Part of a small language model's weights.
Size: 2 heads of 96, vocabulary 8192.
Architecture: LayerNorm before each block, learned positions, biases.
Training: a variant of Muon for these matrices, 320M tokens.
Each number is 128 + 32 x the weight over its row's rms, rounded and kept within 0 to 255. Layers, rows and columns count from 0. Numbers have three digits each. The size before them is the row's rms in percent of the matrix's.

# layer 2 MLP down, 192x768, rms 0.0441, rows 0-191, columns 128-191
112:163122102099145134135149077106141130181131114132098096102109174102110059122131144170128131140194098128113137099123065135157150122125126153124132097149144135139116124170117097152112166185108129
099:111132126054148127171127097144101134115129142166079199110102135090097093083164182094123120119111117131142173187146139119151119158135151127130107113132109126122157113117091083101116078088096125
106:133113086153111145115146085122120091121147113111119161113117172118163069149152151129150139122155060139138140150104133135112160120129126108099122096114100140112135145158166148105134157118075151
102:162139043068115105122167168156121054115123145122137058148073117121092082163118136220119079162180154102148214179173057155125146149136081089112108160115126135086165109118147154126124107127158041
102:110135157126127088124111177162126207173179110144152054143098098142130145157132170078114081130096107126134158100115123169128139128135104146128097086086075113123102146129205172117098141076112135
104:138127135090148143108178119132099131157127113132099120110119096107194171142172145110131124103138161122127140209125154099106114149139168122068088177130187135133097132140181158149127158147147182
092:136111122078132091133137180135119140107135160156231166069032131167150115196070029184123162117141153119144107108181106126164141095144127153081120156124094147144105170126164136131108142162101115
101:140137106124133115137140129143119085113115119108156109203074098142091157181120154102136071111152073131125119187080088110127129130128084135209089119090075156134161073158143116131106172136111174
104:136109134103108132131140085116117133102185127163123128204152167122154123138083149141124081114122169122138119078083115200106144139114135163094106163113090132115145149100124109121147088119075108
095:177122105165129132183108155101126130122161116105117152164120150106114093095091146139150132125121139117123086145061134133151125135121094133136158126084118104121132140134152155160142123130132105
097:094130095114119123131062144121114165163145128151152190153150088099113158152117091191132148129108075115136103195147122105161098131123056118096171088124125145141075078155104149106094118106146126
095:081138110127123136116147108115129113158162106131146045120143141084137124116174128154120094149058106133145193055112120152132085115096118136110138124117187144121084123135165132120099107127172134
101:171137121120133127092163149134137208159140131120133077109166075134185125113128103112110152131127122148127114186093158039104124180145114131140129108125117119119135178129199144165168218129132144
105:113109094161129099203126119106131117143076173121122106064103123130135154182169108136129109118168159125146170067141177109161138134137160176129145153105160146100137141102128128086134111139192122
095:101126120158129134136095089115128088123082097149122118122107104127117088128148139107121130120192153120104149116140131097128137094093154180128084117142145124120175108114149181135156110101060153
099:161138086099139087148165211113134118108121131084124157119120118078162161120200112073129116139177145135144127147111114160152120100159166133128125135129134113142097164144119117121132118126135145
098:165129105123123097164100103131120180137149127176133090085115126117196094091036113151129136132097140124140154144105167111128123141121173137097134174125130115126145150129121187140112203129121142
103:086127188168155159082112089134133145163125148113133215109105101143138055144134219158138143107158153130116122118122145164094143137136100175122134115121112106131059098137103064095119122126120119
101:129134088123110136087121119135110097156097117133114128127089085128135064154134080165143142139136147131122164157178169102118126192124166104100144164133145123142113188151035136191134201104103139
099:198116115087103136130147094148150146104149144105118161196154101126111120141095093211132171116115136133125118126163108143161050121125132127132169163144114133079157145101085124130109138094086086
094:088124103106108123120133107113143192137129135098161085098140138136135140132110112076125094139137075140101180104092113113072127162128177176191137087147142142142132092096118129170151131187045118
096:151129200116127175102142155129105187184122123125118168152138162134147194103184181106144151127079111143139160125114084136123078126137099121161113082158163123126152130114075152171110156064105141
095:196120097147130098143165074120114178126108158137091146158150152118112113110079071134130086136193105120127064160079175118127139087168134105091076070116100106123093111128116133142118114143123143
102:117110124150155120112125110120125149075077146101106139171109146101184205118081151080131144135168075140107163068141151137078156166135139158032127117111146118119093166154094117099138100173152168
107:082134169112145130141095216115139073069087119139156107159087156137137100111148107153119107127208129102138113122074098142088143066110136182141123135128118116138150105161119141143119114124157134
098:142119078137169088138109193145120134178117115094136125124111122153139100130132112163116130124119138128147169223172131155108154110134069153074168195133179131113165176139157101161115135162094156
093:084127138148101119143139149127139101142109137120113097089127113192156108128080131121097122125120075142111113213148172132139141119119097169066113151157181141114167145142086082168148106117121138
104:049122122102105137167142085107138181097079137098105178124123112109198165084090133132134127133096158148123091141049119153107169142103140117057149085121121144132183111111162162091125188099182108
098:142126097095147119137192121115133144127084137119087153187130117088146034143098123149125118138119052121105079050102141082186163085149101142096215146112086123100138180148078122166115137189149157
095:183127176032132130131126184129128171153121115146116137142082137104186181140066110167124144125153163124133151111161115180101097085146084159159140128133106111119085199104170144058113115139167120
103:106120126135138145086165144123141150138134124128152103117105115130070126140122131136136138142078111147122183122159159158086141155120152113145162115133114114104182145124091127142110199164064126
104:168125145096102149094101116158121152084178117131126114155125118141133154127088146124119080154160117134124129114154061148121142108093109112088135094154098130149173115103074136142115118130081097
105:122142137111121116134147109131132068156156118119094174087135102139162146101116093132123125120125150096110109212136112117089138184134067131055108141134155142124129088089107111139143110183150109
097:124141108148132112133108067130129092134166136152122079118128116131091102165092074086128118137133133117142080161104139113082137150114136103120134146117134145150164182146119136136121135180126100
101:225132138153112135133112123142144214128125127094147169110097123105140095144150078120114145111148147147152105144117166118094121151120156109165109162135117153124078168080113164116144086128134147
100:132122099090127122140105103134123158110128174080132180147066121147162116130136112151127081116128096135115107113148104100132110083167075111049137148106100135123109140122162147081174171154075102
100:138108151082122119131156106128127137155143134116146110088127167102189131180119175095124158134184228145134169119100168135102153141149114142104170154133160113138157164137101112095132096125111141
098:171127132154108140097136211125132148146185104173084109157066170185078151119153134099137184144120161123110162106130093150057144080109142136186128121130138132134115162159081111154107140126132145
098:122140144113083145112117112114141121123133171136072094173122098137100120165182091175139130128124081138134076092157131154068077097113145080158127072084089131101138108122129075113155195122015097
094:117117124173132127112105079113135115070181134129115130073109121147123152140038153106098139136079088141109114178167154148120108108103137140116145118098176126155116177142119098136151123081122106
098:101142160102111116089132185120122133075200136148189130144141093123160138134108139094106083135147120110112141148141120143150167132133099118136113081149137136128161058121113122150126105107138156
094:159115170104150106128097071147135142079160116119130100153094106105109118097137173094153143120091109128118135140157171142154148120141112130195145126120182144142105133134085130123124137133145070
102:120125126176136165122122129109101054149097104123107175137136083145155074139130156147122183127067118109114138128149192145183071146134179068097109096108134121133142160160089193117154157111167150
101:107133120096096115102109127127130064121215096156147115096103140140091058082163176115154138127189173118112146096092113132138179127119116142073128141077089127121113127108147176141138180115155124
099:069099114136134146160132084120113166124099130097114140121133117126142125188146083072106092123140114146120075155084177105160142170149114141163108120123156162130153085139112142135133077091165153
111:121137091122139116091187088116139095113130150116095091096177127125146092113147083127115174111128173138125203096151168102133087047107087139131182118176091133149170131116123133113117143092084132
090:125133108084176118150134141136134112130106113118070115137123124105104142133107137115111121135159140133124165130126086146120117176133136080092145115125051136127101077164153139067100144169110114
157:105144109096135136117147053123102121122080092151144129142135114142109218138151160107143123120117132127135114093151120115185158157151171108112119153106182171118136146132050118136110075133147110
098:111118126145135107091155154135146183153095127136128132134203128103155170122208088105121148140094100118118166112179165144184161193134132083116148128109122132123116160129186165169107140118184100
093:121124186165124122143130156118116105134096132131191133072093133143166147109177147117110184101125170108097175120120133057114097177128106155106115083111139130129090084110088153163129131125088117
113:098118153126133141133157070121125106131114149148116121149096134138115128123142080081133094126206111137131139155146158101161098080145117112117092153099133109121090133133119103093148177099075110
100:152103168149112121109057171122117133127059099171170071104101130118088180161106147155116147099096085120124075147150141100091125175119139134125115045125177144148134089108136112104134088108185163
097:157129137143136134099136130107129152132103130154142139144188150146082135135140169108140150125127150123099113124048130102140170161136086112126142096150217146162137173095081171206140080112135103
102:158114099173126125179146117133122167082118144111148142098157123146104148081160088117139149116118098099117120146078174121134179100127030119096146191149085129138140124130151170197115121102110152
101:140131158154110119127095111134145100163112118139119090133139110078143209117135137107152068109137154127132093081138031178164140113131110103090160160140114142127117070155166117128096159197182171
103:160119105155140106090108095124134073108134124106135110157097168104118180134031216062128079130128039137124083177180147165155092121133117140115132109147086122118107123119124145150118173150204133
098:155122093166123134171117153103128079182158141134119113114158122098111086091107169196124161141130120144118111075149131140077091136128041119123135096146083123134082147096088134095122093162157152
098:140118113102108117136129138132124149096043134119084146162122116141142090077124126141120153125103126136131151067085193133214148121114222159115100134057076116125038201129133177092133151154195124
094:126128107149123159128106157107114057152169094160169151114167114140155139070113113149140105104099081111132129062182090103128172133100137115181099132130111152142176135135125129146121164121156103
105:124135113197101102098100115143115137111151100124148147128139122118096073073160166159131082141168177148138148125146131194102074123137121111118146089118132109140141088137174149134131154146075155
099:148131176147130172148099128111138121124113123169144119107166135122146089128177115163138135122101139133138117115129099098158150171121155117132141188124150126128139146153119101150122208134087102
094:116129107128151187155085144146132150099115123055138143142151091124151106126154106124120167125169150126119143147108082110160105102129108096112121136145154131134140096103123154110125153090156140
101:133128166173144124169132149129122131085133132121122131077168122136119131186102093244129161136104143124148118097115068068139173112124129151163130136118129138123134107135183092162115122086190104
103:110132132100132118120153143100121112129177133137139105074122152139204097121159086191124110117125134137112086137177185129163077127100062127198133124130162124121162121118114187192137129131111097
098:159131090084153104125141032133130101164084140078123096154194155103180171134102150126121110125107087131126124083085185185130150147128119123135115137148098107139158109145140088124127074141170117
098:049137131126101081073120228149114149121181125115152140146168165113117208172122072084096142116151110127158126104185158067179145168149131156107141164134081112116130132126147093090102178135160124
096:158142135119130086141168164149136124181079094176135159175127153099130107173172080094138109146175117126140068118100137148119170162155143074143128177082109156117148136164052090128126094109130095
104:132123202125129110124130189127117089095149142102136059149129154108113129152127149151127138144116162145140113161071150096133162109142134154154167178152137155137168158100161126122122081152105113
100:146105147155159133104125107140119124156120134127096123126198116133105118054132101146101169107173118117153074096135149158160151168112109057144138106096105127126156176105136144082133109109122162
095:112143128126137155135151155107142147089131125108116142099147111170079141119115127144119127138205142131118089119080131135180135121118138104132142117144134151125148116147169099099148059156132121
105:153129094169136133155154073123129185108093115131135109150166129135098098148142134131118112141199128118135150105133143134188111123119104137165164146143162135129116163130166120149110136154199112
093:123112175080156142145134118133092059113157113109193112185100102140132080164152178161137115117086152133132119090172142075135140131149127149109111084091125135116076113137107157116118082081106119
094:077133157198136106137155109136124151129186118136147173097122089146097167074139078159160088117131113091134163175066115134112150203139115142143145073173094124141143123132139122087124076179093117
097:090132147121166137106121123137096072178098136128080076167131132122084094068186152132128093158167105130120128164203143170148145104111075137104090128111107125130093121135138118162144141163174059
100:069123133125133116102118151126129113106124100127106120171076139117116131122135072145115153129070076121119132120144142126097145090141143114243138153133132124107083173153143081072094112108098094
099:165137151146152154110174099133129215188184136140156172077166123127109144123112176083133094128146200115128098182109101104060165136122145096085122205145153105148088175148150117103132134131162150
095:089151138141124104094134133130146101112094104137142147174169128133130127069063157080134080140033128117129172170116075132120105202119140143128194078132124120141113156125115079148130104144157099
096:096123109064100150163095130124133114095155098125157110167043112102112181134152127124140176120131134139124167117175165139151097130145158159158090081154224122128190046112189048133105163148159121
103:178118130115132161123142122140126114152198123121140186092056187109187143160130111083136089142142145129145131141099125139128118133159155099175147091120239122137080089119108125173144122169136128
109:074118040131096126090146040108116108167131158106169159119137134105133080091148044094139105132119094153131130081108120143131184119106118162106083111129153125152149123131104127110135165167161129
099:071125124117115102129140117140140085103108151110152087110102144146118107132121119181114170113153134136143164081089150141079139107112145117158145123166140121138088144123145123162126144132044099
098:172121121134128128146137075129130134124105139161105136140082162134183096118086114180142089138144089107151131165184191087125150119154112166140102095092169139140087082126101116120137114137144107
101:138126112110136111148140145136140151176106132138119085099143146098083156118154132130129155149137122105121141161165119141085143095138122169116124141165114133153202187115164127125132099129128137
101:088115141087109131121117094153128127091084095107123180065167102103079121155065109191123153130107061135158172187182145103166128076147149151178108145149105123128132224101134100142133146126141163
091:150131112178127157146098114151134075134137129117117085183170094106140139143147155124136189153081116117124044103110130085146104163153116105113154189158132127123078180130064159131145207167128136
098:108134146095141149162169108144127174147078146125120163134102155101139076142185124177137151117138085117112128136137140082114110112104167136118107102145095120135131066115110056099130085077093143
101:150131079125140112130119152116116130166203136146167098108132148146116122098115135140129132111180174126123151156117155181138059172147182145133123145136129113140073125127202118082114132154182119
097:094136169168082099110128110117116106175103114073175168062135111130146161142074143097141162148172112129140143126126163126134120142132157111225160156066058105120105189146131091032114152127127136
105:130123094224133107124122129161141156135113110160172110160134150137123133169100229159133161139123165109125114105193127121169118136127204115118141106134168099127129128123170129139099157126147087
107:099128130154143144139130148140130230081153127117123136098130151141112163150127103149111123128145098145125135106156162152089079126105100075154131115115074130120098095143078131136131142137149143
099:212127137119145151131113177111123135143116135150127153104173113119160127109096131133141152153116140137103094043111135170101114056116087056168137160092133148151134079138131132088122175139094138
097:192145110185127083079158125134128192100070105154058137122127086162173161132074153039142115122131161131100130170030066198123184115117116072079117119121151130116143075138135180112116131147138169
098:133126152113090122147135146140126131129117152132075137088130080121123168132100173099138173139143199130113096159060193127121128139159165132176090074155107112124097086120018150078128146097060126
105:112132134086111118106131124117122165152061138130149102074158126153168068105132057071107065122093176124138094146114149126101164109123155153185153118123131109134105140127139137136135159157163110
093:062119122192135149105133120108134151091112145163102174123147107102178098074155150057124091120133173122122120087107080096098089132121119143107129113137123103129141090145096139095166174105152148
100:197116130244137126165149173131133106119122137116122095183128104113057209097195132117110161100120103134138147176057156140171165142111159094119138149136152151105146118139138171148119119071191158
133:125140144172130146083160130141114172172106095086212193103172104124168170151098115151126156136090099109115102146138078158080132142118109122102124171131079170122128161135092129168120138092114139
111:099130106140104145110099090125115141132132131177136163139150080117107183136089103059119134115125093126139117104180088165113140144083128184043114151167124132140156119114092122142158145143131178
099:145137123186146102167134104124106178139147150102120107098130134124144160108000115163133084126104097116137144087163169151103052143130082140086110042127186134103076073163168143157158144142153140
104:105141109142090132173141166132136164107168148140150091117141128112135069125165135122116128117156149141117193054078121185046142108110214128189132122116185132149169129108108093130128124096083099
099:182098169128117124194099100118132118103134139148099134146113140128106135138076048089123107128066129126128159145184202142187136140131161117115087111110146130124167102102176151129124097155101131
101:114122122153125137139150080136125142138156153165143091186067102144146110095134045138113159127157080133119119131057161151193067113129091159148105137075082144111107172142180117134149161163138141
103:165133130094142136126094099129135021177150116155104083120101113133130129091164125107138108140134107124126167039136163132112118090101155148165121143101183118126104141108197103142150127147078161
096:148137186140104172154124160130120101126069136159121121100140167111076150121152109109131107136114117133116165179121061133191154141127143172111134188138166118131186115140161105130124121162101115
100:144126151168107131132098190162138167095146123161222121107178110174160147154182206027145133125155144133107132052049154112135145169102121113147150112137085134101123087120086145156108079114095129
093:120111193115132127089134194125137087124078141105133100189134140114064118138148157113099131138083102124113072152174110106126124167138127130143115155132128139147136156113154142138133122117105131
097:147127150149124128106127136117137076116185117153094055113157110101087158134142100150125131135118106135150189114147122146095109054144111129152069120167075143123053133150140123064077168151152135
096:117123104147124120136104145129132124109106118115139081147112116133126134118132118170147144116091086129122159155160141114144151202131146161119154122127150131148104120048056122142114035090124125
102:161137152158143094126126125141126115151061112108152202102152107083112117139138153158135144110136100107155123072067148158108130151149073123132119142146100135161182123130117097070122106090175113
101:144119168074141130129163154127131202107255128157112171132167103116140153129116136145128203138103109104147081135145110043078065121131074137110120096101093130143096123129213165139101105090123092
094:165144128144144155105148133112136111139155146129122127140130152149212159102201184168124133124086155132127143110156121122099088144127208107125156148111114109127130079129142169141129122096140124
091:100130131125148173086120110103139193112156118159115064100132146162166135113101030178141133119091109127152131142067150082154080149108152140082106168137092132101150090117069185180124155075140097
101:151129115056141110123099183124143158133184125114106145093133145153122086137207136131129174143180132150143166172095130104166144207133135134088127161116158110117112127105098113184157144102147118
103:137129155103132154141107176119121169124065135159124129136166137144144145118153132131134146122144115128117084134081124103111121192092159101166101094138161127115127093137106158076130184116144126
101:117131109124098104087120128142128130143066107149124093084138117132081114116148108189120076128182170134111132174129124154106147119129133169139126099101093126126091095130093132095137103119186158
103:151120159076118132129120099133124135127125160162110084192092099105130095123140103078146075144125144130141097171100076109188133135147148079199132116123158103128095148114162150148122138138062101
104:156138161183146151092110114113138133114062109106084079135102201158144142200167095171129136124101167127121073138158089069089154087101191138137126092111122137131103101100094122113142145135142114
106:117127122142117112160094118137123029156150131118123097091150117093121105115113156149114139127185125137137132131040187108094084157139138097114138089125119129115062055129126136079153146130097134
098:113103140064140115098142144128121099133151147121079170136120147153107109124114101139115130129149088121141082122198135112221172166135160177099082128129124128125158137158121144135096148111120121
096:129120118186120154126152158105154117129149151149057116103150109131074167101115130069122209133157166132125172136118246163138111188140177107107142151134089105102115148155128173083141208112092166
103:122139110070127136135138137132129147062134116147121108079156151158093118068146153115129158136148111129118068127220102182188112169132125104086138120157141083137083171129146134094118184188140133
100:122145140115088135141091093136086148128150136126165116117112097119191082131125139101123119134153087134135066170170112186189122108119102103136161153141143151130156171133126158170169170166117149
107:159122096101139113171106151144112105131133133139087166142122111104117106138151158123146082141154169130127188144126083100185113169158091121148170140125098102110101098108118108054096105132198113
097:124121095156149154147129152145138132173174120070159128136096157123074100130150145137111125129075184131116123124093155124109101129120066145172062113168083127136117115144102161163132061125106120
098:133151140192160143171133135098108108102143127081152108175168146115152126128118093076125138130153109134134126111088127083137152120126088125137118143124150112115213139138098154112123114122053106
097:173136125142137144121125113111121138143100128130171184114175092167095198143141155103125146133093114130150159122183155100113131112123113122126135104110144127124138156114127090151153096167095141
093:071124086095120117122135132145120153105075123109132145151120141105133086176120109218145080113125201136097129117184133086117135116143119131177112136173139106130107052122184114106117094116223111
105:084125106109120119125120051146117168081131109184132091055099103144098127102139155077133079141107142131152128154137153089161141128124113134133145137124092131128173104112115153139125180085146095
104:184136071126130117133177158136131084118181132099078070094152150136168104126152205153126060127189204118143180094159116161137098095121113144075067079087117128116060086109193147115139128134138164
103:113135083177137126126134081107145101125136131166115085138138142130107149099109106118130096129042087134133145125198118054130137091148117104107157148139091131134184164112191110135127172125116110
100:190137183112117102127094113116128101086091145176107140091045151142087065108097154246142097168135113123146161166072150093126155115136116113181149168088073132129101148142119122094150151177180116
104:087134154069123120122105134119127124153094098206169114106133122131105159119120167163115085117108110124144134098090120165051072119120150114091161120106111145134231149130094092153145178123150144
101:105143080142117144158139124127137171140086133131144145111135109157046128162142088098122141128128087165109141137156095110146124103101216141142110146130191137092079163094041119151131162085123134
101:073125109168110104154115082121136190104117151129165183196139163103103117134153086103141101129076133118090116151153081035101125181127129138189143135115172127122188122152180088126164050156178141
102:147122148066116114124111122124146097123096152111164158108123143121080133097127127104136165134105134128128140153141158129137111153137120095075115121156161134107148087121134129145130150115047143
094:155125169112131134107124128125119119192143100130079099137123080140092147133188137154131125137123207127137150122151086121132121144126106135165122108142134112141082089140164151195120121100172118
100:123135211128127117156139156129123118132134131059159139180091106114137110126170102096139140145141138130141093140182083081093093083109114120118139184130108134141161124052127139102167117103173076
092:125129120052107125143093107146129097169116111127205080119110180149084096165174162082135172118106171121099082151143191099112135137160120120143132179133131115143143088145094136116151077109086121
095:072127159153155130085063109132148145122118096101074110143112130093115118136116153203115085126177169123129115095144151117131143097102091126167167170163118121136128144095171108162125133085116159
112:107138092183156122117086178128119123124144127136144111102121143117156171126044131179128156126076140114128104163088116141181134143155075169127133092125133167119101091161066149156116124141163109
098:135130117107129137158128118148122105133102127134056169095065110153139163148157178156138171125198128122112130150077038165140167203141114121081147104121125140144139140129104120105113084179217137
099:121113066168133163130122170124134159151146156154135132056109115142130089139152142099093157131097111135150125065154104107116084131118082166107113154110211103118115181104157186154165084145101123
096:070140162166096141129152093115110082148104117086137235192109127074145193144138102176156107125047108135149091136041058151101141176128141140055106212110135111147100124142111167119105127086153119
105:128130085097096120119141144131124069137166146108142182109136145145064173123130129099135100142087128131143095132050095117093109137120123131146079131135131101110173131142136053148143087124142115
099:163125101117123127184196199123137142124208119171070092143200159123148132129157095057131129128128147114119115076188130123127112085123188122129115160111077124133208085152135109127122104156082125
103:143134105091140144119129231126163075132094100099117125126094104151223116082136204096125115127101153125111124138185155155087137117136158135151091143151111120105125081121081077119120094147108096
097:133130145082135119098149147119105128118104138120140142098135101131180105087102139131098098120091143143122167087177075159158110090104117140140096138131072126103075136114131160073172121121112164
100:143140148116136149151100113118128131141115161145135087143131193156159150117150156094100150123145182122121119136107110089174150123149093112157168169114143122104141118162116096159131107203122094
102:132121096103152116144127161112143114126101126140169129131137119138130105145100126150132075125130095112132122102131148128117139142129202128148131089098089121138092155135150113164111152109069131
099:126128164137134128160106122122129128176120134100108190070121176158068149116151120135132139116139189106121137133132160122126103199121131134098099127122107111131108110166111109126135160145192172
097:118127160118133121099134094118119096134096137093087101143096164122130122125141159075124147130110132137128055152192110145125142129116080118134046031124068134144138093113141119107151119098093115
098:095124205181105119120112168127133060127151125088086139107126147160041169137126139169131126130142145123102082099104078121105123162125131129088142151168114103146156062122121115117130008169197110
098:152107133130116125085154149144131148138170136093112184161146151099113131163131058099121113124085155122119167083070116105148111089174150101139077163108186119115113164128138109068127103153167149
097:104119100098116100094113167140124146117086169092136146174097110125106193123066172095149119112136142144120125133099099156111186127114040175184147140108115117120103107116108203163143124103190146
097:158109111086149153146169120128127091095133118110067100140128129138158098088129047053139085127127173129119177139133159077066125094137121127071111134152099120114134131105109100207135076110093119
096:083123125131148134145115058123139099111160162122157051108128169166104163106125141080123148139126130148128123100166161129075139121108140127133125105164175116160157133075127069110133118137070139
106:133115212124119117119125112132123111121110128140211116108151130132086137140126133062118172117120162140155146171110129104129152081103070144129109153122111113171184151136096126141114127133070126
101:086117140111099129160104076132131073092124118097128101190172134091144111092130122114120104122166069148138132000193084132170097065119180134092115105119093125123147147112072132130121099110163128
100:137129160133140130160122114138116131171138135103135228179113121137156147147137107125146142148139150149134149111118091165139134152143118124161114125089135123136087130105170087122143138135077070
100:113138126127088090099112131138127129120034158117127172148141113123094066146135146148122112141176102120165081170137070125134145105119077114099145121103160133113156118114177147159124156128094100
101:096116130170128141160156104135145122111109137118144126134176118112172142133140072106119131107148131135147109107192147114116138088129164132153094169183143134138197079153110115159125120148103169
099:094137134156126121127107167107124108132141151148100112147083129129162104141105151151119129130094109118129134161108105130128112093118108153094177150138165134146114105151173074195150110116169124
102:138135096083128160130111164100129182127146125098181180175107127142136111119141119197127165124105177123112146129113157115059131098117223093136160126091126128100175189110155107114091157106115128
101:110130182066159118106123153119125132107169109110093164118088127104121179122088138187152115120147121122108181097066065160132110196103117135152169130158115120137160154131107152099127136111096082
094:122134138148134146149146140116134155132078160188103114145151117140133125079100108201124111121146152140139115112174092207146165125156205181165124120141137130128097101132143099098131123138159091
099:117138054102149116088098128158140139120128131120158118164104098147164067066151118122128119140098134121121171171120098132219142094155230122144118096123122151130058050099065114162143134107107112
104:112110159082134103131121167127164173137117110131122150081106131163134106131130159075126122118049111121129203173062102124162117120133141108071186145130122116122133159122113139098136084172137166
095:138129159120130100145113115100147128110144079122167112105028159169156155144085078176139123119177119127114041090127148074090098108105100161142151126146107127168149153118118111082132173106077142
100:110118111132148132154118076129131075174109073124159125162128132110129051085102082168122102112112166113133116142153165141095106108147168150093129166164087117123165176138171094142129166065140163
095:109126111116118168152142121143141137090147160161046136093096144131151133128138162112135145124125127137130127132140089122130150178099127147132131151160118134115160140113132102123137112005164179
099:084131099132148137130121157125121111150185154108131103152177126126121118136133170108114105114088085119115131072165109125093110179113092100153102106095083129116135052077122120145160097154078127
096:130132104169150128143161110109114086133140129140176087123157127114156199142153148118130140125106108129168147081102109146083083143140112135154100132131193115130084207124121133143138151130200141
093:121130118115131096100125122130133099082092147122150121215154134119171162154151153058137166112157126125128105161070137171153133097144115116125118111117119122102084078144178091140148143133104131
094:139118151126134170123112122147145199138090115187119112129136129111102150198151133124122111140120154151130113194102140104189074075133162101114157165158135124154132170143116200160117102070176173
095:106132136154172160134132137153129117097174129086110156115169131139138153190168184183121066111161093130119066102134090158081110111163139081114159103154118140109165068136123196150110086109142100
101:090138103113127151121148103131125124086216084122077210177146146185085111127144156093149125140097161130116115090046134135127120099130130108146110137124190106131133188156159128130125105145182142
094:113134108120128147079137099136143222123123108097124162151178139144145154130027139239124188149184134129105137130166102146142153104105188118128121179159139134141239167129165190134112081087079144
096:129139164102113115149174136137136135152177131129121129104117146134214127088145133194138147130152130140085120122162143139159181088139132158155125128144139157114136200157120127166090077179129102
102:218129127162119140123106089129108123085069156135105112147094096110104170114091122092140173134099139122147079143107202114168194104129193141176140146128152110137117078146153153106113084154077160
100:120138146183105106123058112115120051123140137123160113152178171113122091121099103197131112120126118104118091164148164184138083081142157125171147135144140130149092127149214160117142155094111142
093:067126102075114142132079187172132117150151127165118127177114130102095078171133141071116114114098166111167132111122102131102047125115140148190129172152117146143150128148154091095136094159055146
092:190136090118114129152136147115147152183142108131147110174159106146133145177064076205138154120120129135129178139191105076148090116155152139132122146129120138150119139124131095097156124154090140
099:124132156134153118126136125124139105120145114095110126094151149123112086117130083123128078103106106123137130123130162156101168147102079135135148075131095139138139128142151097076106161169154109
098:126132116144127111104165107151123119131114143110118077138154140143083122197079062099135183115124101134148111126128119150172175096121111127161141080114136121112061161130117089107112118156061168
098:106134159110098156082141140109134094081113099145129137120125079133076115122134214041110092133097077116139143158150044136131116106114093143116147069145135130126065094137154109129143131092168137
096:142143113192087123158133115157147159121120166144063121079140116168114137117145171161146137143113213142119098237127091109070179106150141149102101147128168152114062146145119108101112068149200124
097:132128167121154181112161133130142137164144112133125119124101199096091113095118138065137175144097172121157118136143159116136115143116128107113131089167172132113146130153132152107087104127100127
092:049130107160149127120108120120119159125186121145137139122097123144151149099128090091133143113086125141125157109148143164095152106143114061164201129119092124133136099136045108170123138151087176
099:176120095104135121126128152133117083141139123156128143124152096132152159210158068204114128135164035132119155094084165115131106083112148070124118093138212123129135126110140156152103119089118139
097:118129115100146104126121139121122158104103139149125184054102172133170105153125172105131172138121117128128148110125128135082101120130112144133115126096119105146119187116191135163128132142069075
095:191147106165089115113124127106159156124117141138121128119170134171108142145063131112120130119099120118131118158109067205141145156147070109107117111134130124122173075105157111112143154136166134
101:140139164125148149091101151129131126102100113059149149104123132155104132177138131080127150121113061146105078130184163163061152085104137170079131065112143149140084165164128158107149105130114145